From a checkpoint of a small transformer trained on Wikipedia.
Training: a variant of Muon for these matrices, 302M tokens.
Each number is 500 + 25 x the weight over its row's rms, rounded and kept within 0 to 999. Layers, rows and columns count from 0. Numbers have three digits each. The size before them is the row's rms in percent of the matrix's.

# layer 2 attention value, 256x256, rms 0.251, rows 46-73, columns 0-255
112:550462518455491563545512486486503512457497505452471510486494506527472502496471490502479475497502454533521475511524535479513480519508476487470523490507487507521521477502532505483498458496488433499491524512455493490498517500531530467508506451540471543523490482499523537524490486533517504545566493460499485532521456507485488537528550508514511488525499495526489466503523524454508490552480490461518525543510533540494482495499465524491471521493558520489519437521474472515512469499448538527529513506503483495496496495459483515517491513529480522495511493477524489526499495496523491514494521462484494494500503495484504486520487494508518482549471536542462531489498491472491510465529476533530509502477485478535506488475549521463520501466476496526527518508488463513549491454508541
115:525508492466454486464540477477493506437496531516493483536525509516499493504490487515513511496464467493514476522504501500469515501501482548473459532503467553569508564474499504496471465491524469502503508433520505505490459504477488522491526554509502502485510488527508495481507510559542494494527442463530493506478549491507494498508482459495493526503490508490530481549487462493463475472487505504475476519524495562491512493510440480486459499481514477495482497483515520495524486456472466521527482526501518456484514513526504495463515479508495533524486525469486468469481495512472506493512523479564487428530502525488509471501497554534476504511522472479514481501508468514451504481482494512532463475474505463489494491502517532539500510520504521480519474515527530517499551472506495
104:523530483496467516505506492498513539478510463515498500451499455491508489499486513485437523478477536472571491503488486503500531544519540544464500470492502546506514480483455501513508491502495510493525546488498506462531500480491475518519529488484457437497492532496546519470466516513511505507463519531493484491473482487500503522476523471503518512524481505498474493498517568501556468487518457474504514447509479474498503497466516505493454500516540458495490453507499502507509499515481483487502470531520455519537505470469520482476502524514522523513476507520479513519476541491561469472478493481513461501508468532508514495473497516501489501472490486467490501490488510481510488559492527548555497518471533475468507507464485489440565493495520500513529539481496480478507450494485445
113:520489504476487496462480519539459504461488472507478515499561448516481529512487505507510481502517501441502489521555484493467487518510489518521505459495515497463477518520502481483511494513425507477487514482497482490474476442505476476477485503443519473525478546515506467476496529480455511492523508477442481525483478501513497507473501497501504533496466467550482488514528491522468497525469503482486492508478531466470543518470511491519477476463480545496520465510498491537511511475478538485479551501501516487438527515473482477492533498530463533521483530521490454478517520489505512526527487539508494510516463537516493521527472522469456522500531468416494535518489496515531489526502469474470473513481505506518506508528472507492495516517528482482503509470517488541529503434478503
106:529501479504494528474477457493528483513484496502521524487493522493542517486500486463496502504516540484517517497507494440489474473528542466530560530514506530460466501511472526502472504537503472482499493481517501482475466481501463498487499527477510489529508490531475513565497500520470480498527517516467503500542553537486530501492486501544541497490527536479477486469527500508495487487480521530490527455475487516500489526461419479526508507462531506515477508501513512505456523532542516514553506507525477495522474518493504518465449482491513559479493479485509496526489509497472493487479480476475428456508456522532448460464477498497552533473457516504490503548512483498482481511504518526514494521486488510458495531484491479504489501523468512529487509496446482496465480481554522
110:493525546517500520561456519485497513485465488532554494508485453491486495487537539484504472454484506509527453487503476486531504490443454595508479458485488481504520465453471468518513486481506461520447533486465488515496501494500490519511486513523502522519498496495471463522506528511535499519468520500515531533526520557505500492494510459512455496490539472517502506497508492523513503538455465501518514508506508502514485473518515510537513462477506514512479501486486491465494441512515504518521514556485500519498530501484528497497498527508549468490546471517529494478532495510531507496506484536513514486525533570522487537517497509550469480482479465516488519482512482457483546518481478549464513473512499520505468501511515505483516458511490523531514559506497500519488514471515516
100:468459491496476498491471507507500548494483494463521524484459481538468530488512512485462493472482507485450532508480524514506520510483472523466561490483493537496482488525517495521530526521488494478488479461523510468503527485517494533477503479520518485483517495501477462532485553483491495492516521501492480498527500494505505515474503512504513509518496515474517527531509478520469475506514494449447525530480501518491486464491511494502477557532494556516555532537477512501523507470539488489473509485489516546511505481462505541506492475511514499496511487480532517478525487507488474498495455475478413485456468454494459495495488440494494501479476466490489495551502562493485487515511506489509439481501559496456493523535542507495468526494499463497452523463485537514499519568487482
117:507460491512498480534493517508521490525476516564537459543483523467495524531530517439496520531489526485484508495568527508512478473497527515509523507504503524495474518443500469530468459474513489496501505534513477544509497534534504470465464489540466479520486512542470491466489511511529417513486509525455515464509498506511453496492468539518465476441493504490495497532466533460489526454509514498482460535494492479496509520468484531521469468488518499502485457551491474501502499485491489468467476516511482460530531485500491501477513455507490510519507495495509504495479484494501436511492494505495537486481480465510471538515449485494425494529484494541509511509529531455521459519488509509476540468510507504505491476512497500499535488529502508504473497480516481503527472512490523
112:536542508500484487481551490486465519500496485478504523462478494515471523532469476487474492486510496480475513507529490490479447515538510509476480509472487460435497475551471519469490529461512491502474495532490488484503495510481540514478460571488502536557467485502481465516528501495512475474521494506508553528521471506484476463497512554489501457475490471529537573474496492508485518458459517466510510473508482464493463463516510535549472508484503491524479516491514481477490496526478512541493499505488540512548495498497511478512505534544478479504538480510478467518491530489524487468489518483457488469489486489528469481505495481520490497514489464504510539516503489482513476534493456495488510508462492490529548499518502432507508509501504518491493516507490431529490488540506563
105:483486498497501498548481522438508537536525512448499514474524471502520453522514489524512499494504476491481482432497444483490503464479539498481537518484504459539499531512519456532468467497505484522510494501514509474496518493456510522497471507494503513458505536536488518467506521502507497504485501492511471516512492496468503492484534513482512513544476472508519540522495500413530471534544472456494524451467512487488526524481476505490518476483494522438492507525490520502481463537492483534562505472494498505518469483468481479489518458493485487514485518535527491507470531535504517481481554513512491474516513463549502493505493513501540545513501488519503527504493469461452530495472537513513525482473478524534547512483502502548502499522500501490519552492526475468463552497511504
106:509496504498482502504477449505505490555464500504515508498482506472515503526506483498527478518508519557515459504490511492493491541520524528541468519440480527514489479492506523526534482525527506520494517538524523531481485523483526475510520540466453486479502520468463498520511499482488507500499509520504516478516519475497476486513530504510461480518489464507524499493469518510535523496505510503537494500530424493537497468506528511535545534537455537508485516498510482497508530515488503470432517456478536489503465491550481473497550535518494508472519499483545501557515430533481482478558508505445464487524502469454495498509447495524483506477530498528489520519485502501477470474503493493483468515489518501487514510544438477494513552556507512468516512488497496449498490492488479
110:527467487468493529522527506529539487478499513494481494533516479487488452524593481515527530508463521464439512533498524498469468521497504487515569495492505484531501497509465491532481551495500441500546462494494479478506494481509442494475493537523501513488522516523499489520496492535507502474480458484491488542504501476486485512491510493504523500492455510495536495511452522488506489494534501480492468508484465492483476457520533495445497508485534516457509473486506524529506493484507529545490494515544491493530495487509476509513513493493480508488495475485493507491502482474489510499479497545534467465528529533490495505518489502484520489476475495471511461511537495496469514501513532487528532524506487433468517454478494536463443488547530539511513486559554530516514439498530514
109:549482483526496474493499532508474487525484481524493501497551496475490497516498517496540522474498510539451470517484459490483530473462495501475500541490534538497496513475455492525485543480502494520480529489464495523523524500518501498527512496508498557471526486475517498539541470475483462480475467482473517515485501508466548531471482488473516492482450473545507504496535531493496521519492497465515488488546508533520511492515544488487495533515521543535500476532486494460495466518488489481540525539544468548507458485485483492496499489469520477558526507516548484502488508506504522461497493503511527501510500504521499507502500509491459476522512541530477511473493477481575500525464499474522467507498554530519535584469522524527529536516514489447492484487488490493509467454486509
105:457467500466491433495511466489491411478514495560515500527523529534493499489552525512427473501468492514481509476479506506495475491482515510511504490563485515491498530548495496508503507461476480488524512502459523519525475452496484512514479524461465506485493490477461492507485476495549466528510489521499505491490528525486462480510473534514462514504541497513509476535496487485469483477548505554509470501500515519494481516502531480586521468480500509516486489496493444504513491532473489519473496482508520481520498515488523495509487497482502478490546499481514500453498539500522516495477488520539478436471499520501462509501530478479512495468492477536497442502506488513478504492497527481488493567515506468511518472475499493484510511520532517539466521508506477490474444498479456
098:537482543496514531503513536514472533472462506494490552535489482563510478505488498540547465477504467493489499506470535483534559515496548500497416526538451461493492525520485541511493504498479503519461485512508510475522465483492524534457488539481508500508509479550482493469524500509521493495471532505518490480489491502505514512503524483506516482458501468489489475480454474525485481522497508492472500503532540495491521471454484529515523483499508513551527503492482507449519474446491479525484537517507525466523487502478501505495528544479504509492471486501495572501495516457494482485534467476525508494559520491480464495548489501553523488489488532523504516541493513477524490560470485499520494494508469462527483540494500523484498519470514500499503519525522521516480483554499491
099:508477460493492486509520514539502466529486537524474499463505486514528530579477535523502486467470521552503450483493440570477475533512534544454515469484468530529481493500471478528481508504494479495503465486487499488522517501511471510476494463566501530502504526479508505480496494437505481481514479473507496458521488494488485477500480466467467527498522548491507476539525497534514519474482490507504510515551521520483472500502492515477526530469527480495503475476501494536487502544524490483460469448475494524517463497499545511491507542510523500449484516500448458523514505554526501467517490513501468485519507531497479543515527463510482521499505536473516527503459531541515526514541471508458510518493478519488513520497496495478509522533513499537503493476531503466509523522487503
108:477463456512491519483517523509466516503549546518531478497513507519507491486512501537523535491533503538497515518510468486466452515453509532562499510502499496470496499523542478531531484536523507468510453489520479496560499477488538532488510513485491465483529493504517480476456439524487459517519493529491460522474490473511487513517515523504545478487529484532429516476516518523476464508503524492481507500485462448458470458551499553473496529470506487477527534534485535509475493508531483497516506510548509481478498458512511517508502515456507499541524500456503504474488475468481467522460509505466456446493490472511526472494539511524530523487482480519519488479501477514496530486491470511535531530522519507528519522486532483520529466510478505534515505490489457477497504502507503
109:495422541518506508506502493482509495469480532517496521550535503504503470473497497540454522511504530496486473472503448480531559522474487469478460527515514498493508499555543473491524527489500471492470513504507518487494525469505485465484500468476526523512481527506514481488474498460477464476474487497487561521524479499553498546506520502504512492523484444547480550473475463476502475513503480528521505536484485535508503505516508468484463505507479525514506504526479468489500494511516555531486502501471521513508508515528514532508493451498512486474523478438489511486483549481503453487513514550511537477498491503497473519479448479460505524486497518490501486433488495482535499487461503564522512509481459511528498517456506528480518499524522485463507488495507503558512516486544512
100:528494520524517495492503490498537465531511511475460458526482511508529543497451478504491500491474504452552512539486461520480532482460482512482498538519495471489459513481484502540500498517467490488520478496445466471497509506486469500505512460552479546486502490469508509481519515539502484525485513470500497498481485509504510499458455448531496551475497475513482510487526445464524524486551497472467499518498540484513507490545483527455517457533527525437533528481543513491512508505520503499518514517530522523473514501525493517476489524531572510505516490510511494494492495518488490515494556524516497462544419546499509492516478477534503484498517490513496525538514524461481512470516533461502520506490492512497489490518518475493477517513497492503569490499533493497505513551500543
106:501503538476527523501477426501558500516489531507516488531563536504521494476463514514525528509525491477512493500466548524482507503481491519518446470465507509527495496542470509487468545511497498460524486505497484530499507513492511506547506523481503487479461489506477478490494492500507531492530498498524549490446532515520497512544492527445493480513494479489483524486522475483468436502525509512489512469475518527525485526512470463479538540501487495517515438510474540491465536505497511457493498474567483492509500486522471482517498493469496549480481542498501528503529503530520484535489524486505529530459532490528500533501505464450453503458537474506510550455500559487519468461474490515514519509470510517548507495485485498508480478470508494518508531470514505474515479514510498
110:509493473487500469481511479497507533515492482482530491539462495499501508505451516490535509445525489516486537504526556508520513461503487518474514478522548508530500529522475500479486517543466517493498471502580545533517478525474479525522489478500491497566501491485468511510516521535530515485530473484512494480542510468579499527527515508523530469480523527492505528500503499493482516489484524487486554487495508508516500505446477499488472489519495479512528482482505504472502434512502491512484507532513518472482514523512502517514473465511485508487516517478485513509451500463472502527497480535497495517466466484523474504496456497511508470518505521515524514536490479489521547556507511516489530508500526526522472430468442515438461481543544517521506515468524506481484440497489465
111:523511531509539524527501530467500534494490526507507474528495512545488482492489487488489496470472548451532475506470480478510517501539456493472427495475515518490441465468497509522503495538483508459529536476505512501519520479508507499517514495517500449515461507475470533495513516518518485506515475490467450508485471524503477513475521512530488489526476495503549489480471449503502436499463513475459489504468504496517510495497472488529527525498519507508518477475479519477487522513525455485504519455513513480483545478486482503474500577506471505529463509445514543506547495485511502497515483521491506548518470512502523475424508458437524488526510510508490509457471530503493507494488521493481509511497513498478538517504492435510499476501531471488533486476550465531516499517516529
113:527498485484495520486508490495498512485551500468490483508540496484495486488504510517546484426512481471489525519514477482502452501503480513505456470530464501534503481486473481503470514496494503499503487493495455484523512487508488459509495479501505511465453467508483532512462482481490509425477517497482504563508512490520517479514516479520486524448509500533499478513487486472500504485505543453522494471482505484565504488507511468526528536524521530492484485489568502464525551507548515551467508517524505484465506485544481504509469493463465502485453545529461532524534501494511517519530465505490534491474526490497493486533476529461552495527531531495522507508515500480536503463513488454522532522554519546498540543546538538500469503475531501521506523499497509523513487506483508
105:503500486479510513518509505503543510518508498522499470537500537555518459518473539494529454546463507508493500475511484506492460499532431490485490498509537480516508469502516471519497497485477503515471518501548510484477528489511543462477489474484519492477528512473484500557500534472515483506556471537550503499500510511461466473488521539493539494480504484463549523496495491508491478482498541506516486524524467496497498508482528516508474489506488506525535551495530488549515495513512536498496509491528474492483491485557507495502479469492521503558508446522491482491464497530499533501457521504501527486488516479499483510529462466533425540479486506453506490544496554484511541507493486482496478492514513443492479524494519479533477549521487549519481526497455528495546512464481486
108:511452524454489456493511523475499483454496472490475494485552516518491500535513473496513513526503487489482485456549517478511466536464493484516500486495489437530489489516498490476538484487539496522521504461461524512508485490533550514499518546503505529501470522484502541497514570506475492466519465522467512495480529478521497517502536493483461496518497469511522518507475510503484477524477468495480517503538448495506504477539487505486532503557489536507469487504455566481526507525520522501505549485516508468461456498512487487494484499523536476514503503505499469536503509518489481457467488505447534515487460524478501461489503518536521476462508486493494507498496467515547521519526479486483464458480493538501481520490519514496455506518478506514453468519467485532478571491513448
109:481492513521520511489488515472496487480473526487526500497501515504475509513515489466498495532543482467399529535516440472511458486457504492534509490518459503512519514500530487499505495493525481523496552532513457544466496529494526524481504495493482488490483517514476520521516490512510560497486500497474499476504554471536517531467469469505462498486489534448548520510479518503535476444498504502486532488488496506491497522473418506529493523456480482463509527511499481529499470521457468480524494529494540516491494499476507495524507487483520519474482505546478469492458530554480503486531522492474494529494522469489477496469483475514486498489477480446511523520485490495512507519494556487527494537466480532477490501488545525530515514483476537505557500458494460508488541520502494
102:522508507485552481452509510520468529487497501492506506544497468474509481510525571465474478534469480492507505494480491495507563520494483512534454485554470508505479522512525471492452521506493500433529519539541515526495484525489491513506489510448508509483488507500503506525524509502495534470480499527507523527498494531518438533534465475521489489475517526531513512493473539501521564531514514484496494461480429487487479491496506520503514534507519487575505485498512503489534500535544499494504491501489498504495478454475488496502488497488495526511520490496501519484476514507500476492495509491471488480542517528462504524496495514516516462501565549545470529478494588481476508507459525514516561540509461484500478511487487488494464499487523514509427504490500506498511509484492498
109:470513490523505476485504475488533466511492531476544574522497466532499475513460503482462460515492523496504481502493507506552512448527543533493502510542502476469552497494480508507469482507475497455529503533493490479467477485494471509499513529516467491543508534445484525506479529535549507518440501539498487483477542533494507525457518547461464526497523450474533487528520496478502484468485456515475481491475481505523508443455469512520523459489478503530484482485493497498517528443471511524483472522507511540468468470496482491520462541518491473512491490493478511491472504483496485477526526495506481502507504490469476489494525525506517528497516492494513485446511512458456468504492482513504523480480479473535518485484542524520487445497497505466456486518501520478537511463487486
# layer 2 attention output (transposed), 256x256, rms 0.197, rows 46-72, columns 0-255
086:475486529531501490493482514498514460501502513450491500506508495497500494500508518480467457539481479485523510482516537522553548506509514512484486445502488494520517483493476525498530496489542454468497488491464481527473455478556491548502505457468535538526518558487483548516546503487511522548501469567515484455431471508491466523480475541534508499488479553516488518514500488506523546532511509492456485501501520504533492491501539518476511498497539471497490509489493474554500492496513454512507491454471530497493485521510492478499490517460502508530490519484470489501465519518515512480479530470511506502492479459460527486483462483517538538498479528489527510555546499511495466490505461471491511482477510492513522489440496472469462505527511470495521519548480496484481497477477474
093:476505498469485552519530512525459470434453508467512495465542476490520514520492525490484515481509499502506499487506443509494500492515491499527541537483482529509555516539478527523470478474538517469518480520532512556483505520487503495493486473471485514522484523473486519484490496513481508517471470449504514487506468495525508506480464521468464491517513434491517485526521478481530503498482499503505408510493497477496511500527488466488480546494499473495506487513523491475523496500545450480499490534505526466487509496504438519488505524505554482489504477555536495500503509495502470489501517509518487464521500501460505484503535517500479540563536517529537509475511547541542496486485496504509499480510472493479536493539508459508499527517471544498503502523510456516510558534447534
085:505510485528505508506466488480536524517505482560518470516510469525540468528552494447464459501543497504514469488487500470475499504552495531511546507493517493508524502520463559509486502487536486489515515470487495493501516481520489513541510537540475477523447535476517491505532521503498524504458525514503513526508534424534503497478494487553510502513499525471509465488477535493570518510486493522526488493506509470505509502487551487501480537525543519512476501510522491531480499497516522474504511522503453535560538474524495484559485516476443500506510523507491522486469505515507529443512483514505508526535443532523483439463473556504496542486478499501466512507490500491503520458495489481512520504486516484505513516499515508499524513506525516468497539486510494487504512542447480
098:538470488496486520520512482535489501439464472496519489498536455501498510501520502509521495524493528496507468466547508532487429503502515489458505483516480514482521512534480510511489480545516494514520482450498497529531490458487502507463521536501514484525513552491493534467525520499471524541504480484499464503464485509521494521470494550451496531479497468529490510524452526538465480480495503510509490521500509473485507505504523479511487484460492545534497478529531502496520501475519523464529488496456519504491537526500494496515509489518504477502475486499456491498526493505519477487484529447534521465528538486549509510478560473485519483513534449468468514483516454535508493543460470474515504515478512516445484549486499419525526494482528491496554496507501505532545517474500521
092:542512436490504528514495486497502516547449468509500532526478528492511467487552502532499510457505464521519525474510485514476520496482518460528517553487492509505456476510445507524476463511489523501503544488509511490477533494498514506507468517500520525485504512476515502465503537476441478532493549523458505510522483546490528496475501493468552485502507486507496501474507460515486473492470525500563491491484533515498492502487469492495487536490498484472499513501483495428448481515512502518487469548477463492509510492418536534476507508484491502465464500472521533505506494489491528484488508520493514475504493518511458499475474517519457538478507493542469521448497508506508432510498515510525491514475500521510499566503518445523510477520555493501483482501530503537469510496466499
092:503524437516540557486597484464519552547458460446483508529493485487482527506479497528527506495509530484463508518497479518523481481513501490489485516507482528513518480495473523480505487490507510550478498483541483500497567506445471504525511512476505470500530484535498464539545463509526477528525489518523493512519496519488502494450521494441532517509477495496491521525507528513475484531475526492537522486488544535544481505531496490498492509440470459532531528518524473514483514538511474537509488516526458514519506494511503503475474492491479465487510503468557485502493490485490518498526489487514535460518505539531494504489484512529491483501492516514557514446518497486504518520522510535467511483528493505499502510532485494506535488475442496536537514485488497521472516506533506
081:495512519527497457457470504528472481521499523571502460517480554498545524523504552467543488490537529518479491474465497502486473482500520546480501488490533512510480523525471486467475524463476505529456483523479478499475507503535432531492506523511491505492473490520481448537487487471499503483479487491461476483546515449489462499470488508488500481513497485470511508472514523477508489522483494528465566508497465528508475478516521511526486516511466544545465506493462521487511477551440493438485479484538525496495512530476492521496499546522502490487528501474463481511504466493505502525514472488547492494492500498494450535501487493472536491515498525507484467502471499498467516529507504501508513521501471535508494473485499511492542519509506493540467502535526541509440461531503465
090:493554500505491475510451535504473540529478529480477468507486484515505465531482471482519524492535499461505491501501503476506530541487473453484498489487524511522479492486538500528455500469515469435508532520497512534472483491530523471509495474545503498566466517509550489512494517520493493502489475481530493438473461513504464472524507469555477519484497556533484492526496511502482513545543554519448472498514496483481536471488475510466502490502510505514477479518531476539545537482527507513519504531495475487516533475506487503528477508535481535494462515546542490514523495481467517525487506484514500504503511506497504492510525460506508494509484475459493496531487513480500489478516490483503490543444482440452498481540522516479510481492491509477496524496540489534480546545458529
090:501468494505485470471512490469496507508470482473529541495490449498494486521480489519433499482479497498494487490521501508505510465457446515478492530505471489446511533544474543486472512498516510516478499506481488491505467518503517477530478543489486488506517504512486522479500483510504492454543522547504486525472467518461518468530510515463551509507483465545482511538492446515516488518534532523468499524459479490450526486549506510521496482530471458516469548512547488493474475517486505528474492503524474478484472501507518465492570496504495514474558540504522455454459494532522492492517491505515500475496540459513472456500496481505511516497497485514511528515558497477524509514519504496499485534506465510483479483525465487528495458558498440494524511504553487494484481491512536
088:535501493482497523533524490458525512501449484488482540522544462506487509515498486524471458497481521513560518502545490451506530553529524471509505459513515470569502508503524505528479515524534499506522543484531485480502493494491513493522495506491539500497456472481506505479538504513508516529516487526499488537454450501475501515442526501494496466487477485501511522503500502485487515481514434475504487497489499497497489522539509469482438508509477520494532515479504522472472502470484517522525484507479478515470522508468503516492486492500534462461550496480494535515482526507516588539492493463484575520496545496483494515511487470506493500532556552486518525500510457495493524543492478477510466492507502535522462495524489449531526509462506494501478493500525461473482502521518496
088:459492471512525536466520463494542517494502473432520523502502508497524505499496504478519511473463510494464465518455518480470490495480493536552491539463498508533509509504503544415519470538507500479486533514479507493546520462554518496494518489462459490457516514478503491467539508486511497503501519503490475457495504511489469536515477505482511512471501451536502500480474475487484499545508483460484467479497489506515497503514529521476541480511499481501587501521519490495484503469475471469509520524502480465476473533490481490523496507495538488496508509526477505469497470511509506503544564546467493518505488513520517474519517543464461527511509506459530514506478514507506424498488534491479456498485516487500510498494484460504511550503532514510542481504482510463527537471482522
093:538507498488485497538538497507526491476544467525484505553536467485483492490517482489496510510452485514445508488483504521488486492491507478473507478536523491561433542497480461497476483503516521479490489501501558552471495514503491508491559536460506526524514489504518530518537477505480489508486467534490486517511466488495498456470498507431511507503509463547509547515508495487480518509515511494482498506504512512502495463498500542546531477477505482524506510532484460487510458475459487515477539522495520520511540493521462520548490482472477504486475514521503483545523538488532503512489478480502556451459510533490535528468522508490487527494485490483488527504509483509528523469502466494496463547516472495476497489479528457511458480502467476454503562514474525515539466501496468
092:488510475473461484522477500529510498503494495519502482550529547502495459498507519474492512452512500489526530481502537503500522503476499448497488537487489514477533485497488481479447465500477465542532558496455482500522497497517514536533511479503461510525479460510530504474558499525477502497555485441495468501453490519488521465505531504543521501535475511497534498486550488487482525513504532496513463496509500465516552499475542463477467525490501507482484495521504508533447472515496465482524494486548499498555523449533493492534459517470518490498490504503551484501518541476474494449462470473525508467477466537464498465505440490528503514524507513528502492522541526516532528467518494503504503496498520516515487484480481468525534481493473521506471505472510474506490481505455505
090:527513510516547515513512485488456432531476509518481527512493540462501491547520533515534471497480459457494524471498519486500482491489518462521450515518473537530509530519464485502519507486489523522504468490498499495521486516482504539506544500492467508505490487472512484471488501543563483459509473503478543504521525488513539460469504519481503480520474491505479477488482484545504492496493478487534530458540514519450458561503540528500512507529475513502540468497496501525479520494499500508508536496498495527490487474488495487479515529540525486488534526487529466450526530522475478508496468522488473464476526508515501494458510509481513472504490514570458529471485452469513506484512529520469491540522506529496554491500504502488565475532535467558504503492535509478543504497496514
086:444508506497480494493461506475472484488457497500487500472512486532463527517463536489506521521531530508495496518508493473518480494485490499476537478524481492459479525498507491518483520497493526526524477473466473531534461465508524490476506506499506510495469529516512469448502513479492442482487518513496528464513559501497492530490434464525433532520470552479517512496523456522485497519488464474493489517509497470473518473521471461477471493540510504458519541496495506500532514520499523522477495472493523489507494514486496524508512502485481532482478453528493482534516497491485472472431498510509518542469477475461476504526467464491484494517449501483524521503445531434513510468493501506495534470477557455506509539480513482510479538544488502480474479538529469473467490534505481
092:497472501442466474463485486527446452488505483502501513514499505480478517490487523500494524522518524520519536468485513484505478483496517476496563467507498540489512533508478490512470547502451484479509485500474488518496525540526508513503495489487488502538506512486461525456499519537516485491481493485529487482533495545504495451512497498502500460517506467487516484501493469462536508516440488501508544464487503513484533474494476491482508451503497497515448493530508534498508509528531546464476506494451539500490479480488540498520506508498532482521476461484440474477532482469503488474511468501471482519497511520444534490514604514500515493504460521428492493526489542525498497510524503475535482515456531496500534485504500536484512480508512550514479504480531502460525502552480510
102:519488534424458536523533486490520497513503485472528509487506440525503506561537530515540454477485476507503518508497498530510503427516523474521494452484507488451488496512523463532535528538482492525505547477511472522501480485485493542520515446509485518510475476541504466502472513501499475517506520525533517503499517518528522509521505578464487542501492452542491487505497486518506479506451525511517465491477498480511480526518493450464480513468498496512532503490525494516484520532507477489519480484491476513499478475510510493477512559471483470512510546494498512510475493516467471455526503484491493508483528530495516491508487499528468484530540439508491484489505463534498509528530469541504494537479481504511500507476534492516528495499494553523481507496444449492491532526479477
089:505529459498481521490522554488472531505495513524520507499477521517503532519491514488466453514482473466499468535496485468485479520507478491514473548494536499450502465533498480564492475517484507485512480530521511512470470473425492495476518457501479500499454500489523464513504505478488475467477518484526521496442525496523508505467485528469488494534498556488504505499524542500472502494495459469543460497446488550515534496491452467534509496516472451499512458511500476479493497487526489503504490481512523534494460487497465494504467479525521538493488503494451549519510500541519482462523466542459540492502482479503506497505509492526532490513528500484506483460466480513519571501461472488472499501521433501501515492530533499512520499466481541482529529508514522496525474484492482
096:479521470509475497475518518506563468525505484468513499530511499502471536472455549497510537534490554493490514478488511494470510540503499517475480507512477500484480503523538484512472488477519491506535524562477495502494490484490533489473483465514502528480445483486487522512520514532492459494497463483513494499491513485511493522524497522526453562506456496494503514528472462485482509498473503487467497513509450499533483479562483519471548517516473507516518533517526475488438458506507553478496494520540488485501513505501493517496492533490545507478498510465563455485507453506533492485500483539458472521515516486473501513500493508505496453467518476499510511508474514484537509480470520486558524540503488486485441497529490442545489510471488555493479500539516536499490517543486528
092:526455448471506518506553464487537531492451479439495496502542543498476502560478510472494472536480455507540495471493527527431467515511488480498481494470460515469516494491533501540502473560501448507551535523551482500512498488491512517511468490490525481511503500535510466543483484475493512526500493575508549470492511508516541501472486508418529493483483498497516512521510473499474500504499523513542528508511508472523499483480474452487512483498517459493498475519511546509474503468536525502510467494495488556472458528484501521532485487503522505466505497506534519452528532520463502513508502525504504487494487485507470502507516472549493531497503488506555530529488504513501525506484501525500495497506494485519477492495494504516454500484486539508495516523496472550512503479493492
093:478505492473534443484475521439482474499496520545531467481489489525520503482510457479538539508509501521473501481435464470483508490513493506469478534518504496550463519508486519513503461516547478497495483525557486524496511512506497543507514433512490520515497470470510472508520497489469489473512442481480515497523489492511512528430524504524460510486465540504470502484519440487496504473487499473499491481484461509486484495498497469499540515509467518514496470495488487510475500506499539489495533474506512479503543516508493519479518532523484528520551539466502465515522506442524501532558472505511481463508530480490485538500526533510543523444530517524526523498492545496480468513495490492527561521508479524484505459496548508492458492498502516489450525490505517527495477505494475
091:492539512513483468500489542479525504519523559502477512491443499521548515538515522495463521479468475496521532514475531484517479505517543505507546525530482507497494509454574465510477507488512488518466538517499460522493512495490492467505503480451480467491502466504483501490508518517503540479492493509498508461510492471503498491485534518502511499479500557472482472532473498563513544486518481490469476511508555483496498486533472515523436534498486533477534563502512476504522508500512529443503539530494481478461514508485516487518530562498531505487527508496509512483532472492460517513530520468482489497467460555522492509480533531488498522489468552510519518487469485474530490469489469469464488513505511511501495475502537531492501565485483529470486487546504507524515476501487523
090:516512455507492519423562506469524557492515479455504515499471499498519501550522546478484500481462459499487516508508483487465523558493511464490487525495508487492477504470481478536493516536522496569476540502509506496495490492495496560492514469517487499503468492470503509482511536513537456476481526484533562464504525511470503476515511524489501509492512497512488501479462451516522480510490517488523523514460524495488460500515488489518531473544513504443527506507500507498505510503543490494496482494511475536482466504475504512512485472497513540464504475532488504516474470504519512494532478496484479495439490523505485453514484422518531569477510513481550482462516505525499501498531537556527492491538496481496529507512498460518479527497522468463482498490520506540508461502514505
090:479541495484507491516500523452563486512526529532526514504487511466507488521526513471520488501519471522503520490482499503509537536488500523527499488468461476488545464519493491527477559455476490492481512515524528493483516483484486463489513517487502489465523492487511526525523515430522489527493498523499467474484502483504515495484503522542492497513509496515463500546501485506521508521544517509492478511516489505518547477507476463495515490498518481534477484510499492534508510505537509507511469486582486488517520524502524465504479485508520490548545534522467489491467447502485505522489517515489560466524486518482480493534505536536449530524471512515547462561531573513464494537497518488507529500523514465488496496513533488490466512489495520523520525512441529515541499459566525
093:538458502472505509536549461468503482479483498445516514474492506508495514483488520487505552498532511490505525503511508485465456525493492501515508540496493518498476489501524489462483469448487560483561518471508524510508471546538498518500536573498489467497511547476500505516507507450478534506466523503492500515491574484522513531503539500480461516499501455475518491509456490504538491481477484477481488538495489500481500484507509522443540490539494502520480484466524533455501487487454533460493526504482487490513503497518505516508513483494492516521523492538532507499513513494533462464498525512454484534514496544454480484500527497482474496479492523498549484507455479497527484483465538514453511458528487496498438447469551511503477507483518527497506489504482535524510522526498487
095:440517488512513517483488521469450519534484540553479519462518519545503530516543522464473483520502492491480502517539458466545512480496449523538536474508460465475471501493522496505541539451517423532488519488496509520482485501528502497498480467509506483495492555469497494474462467521516509500479533481522498511485488494519517515504511492507502500493528518457505478474487480496537467512510501524487506510530492525484510476526440467523468528479471541530484495512532522530517503525526450470481524507488499492507507484487461511463492502517526471491470516523488479481515526545524528473529471496538521506494456485515459467485466540457510515467468499508507493449466526487484489479490523516523522494497509523459480520485474489460504534513473511495535482453478495543532500519462498
099:461530521474512423480463524535457443520535548554544486496486491500534515519487455499473454454534490503525536527509442484492489489522526469509486475525499489498484534492516454497472517500468478485475489539505507499488463549486520459523494501517506522508451486479480502484491452542475470494501435510497510478479518458528516492544503506575494545505483472512508484519497489455528502485490483449468484469463470515513520482509492544485489485506514467508512499513533491501494494486510488497485499518476494495483524465501483494509505500512499503521482526506508509510466509528448467546491468488489488510563484505491495511532471456448495535524529499505474510515518541523482531471501527467482494523473516537474507517483490465510482492497470520498477499513479543503517497523497514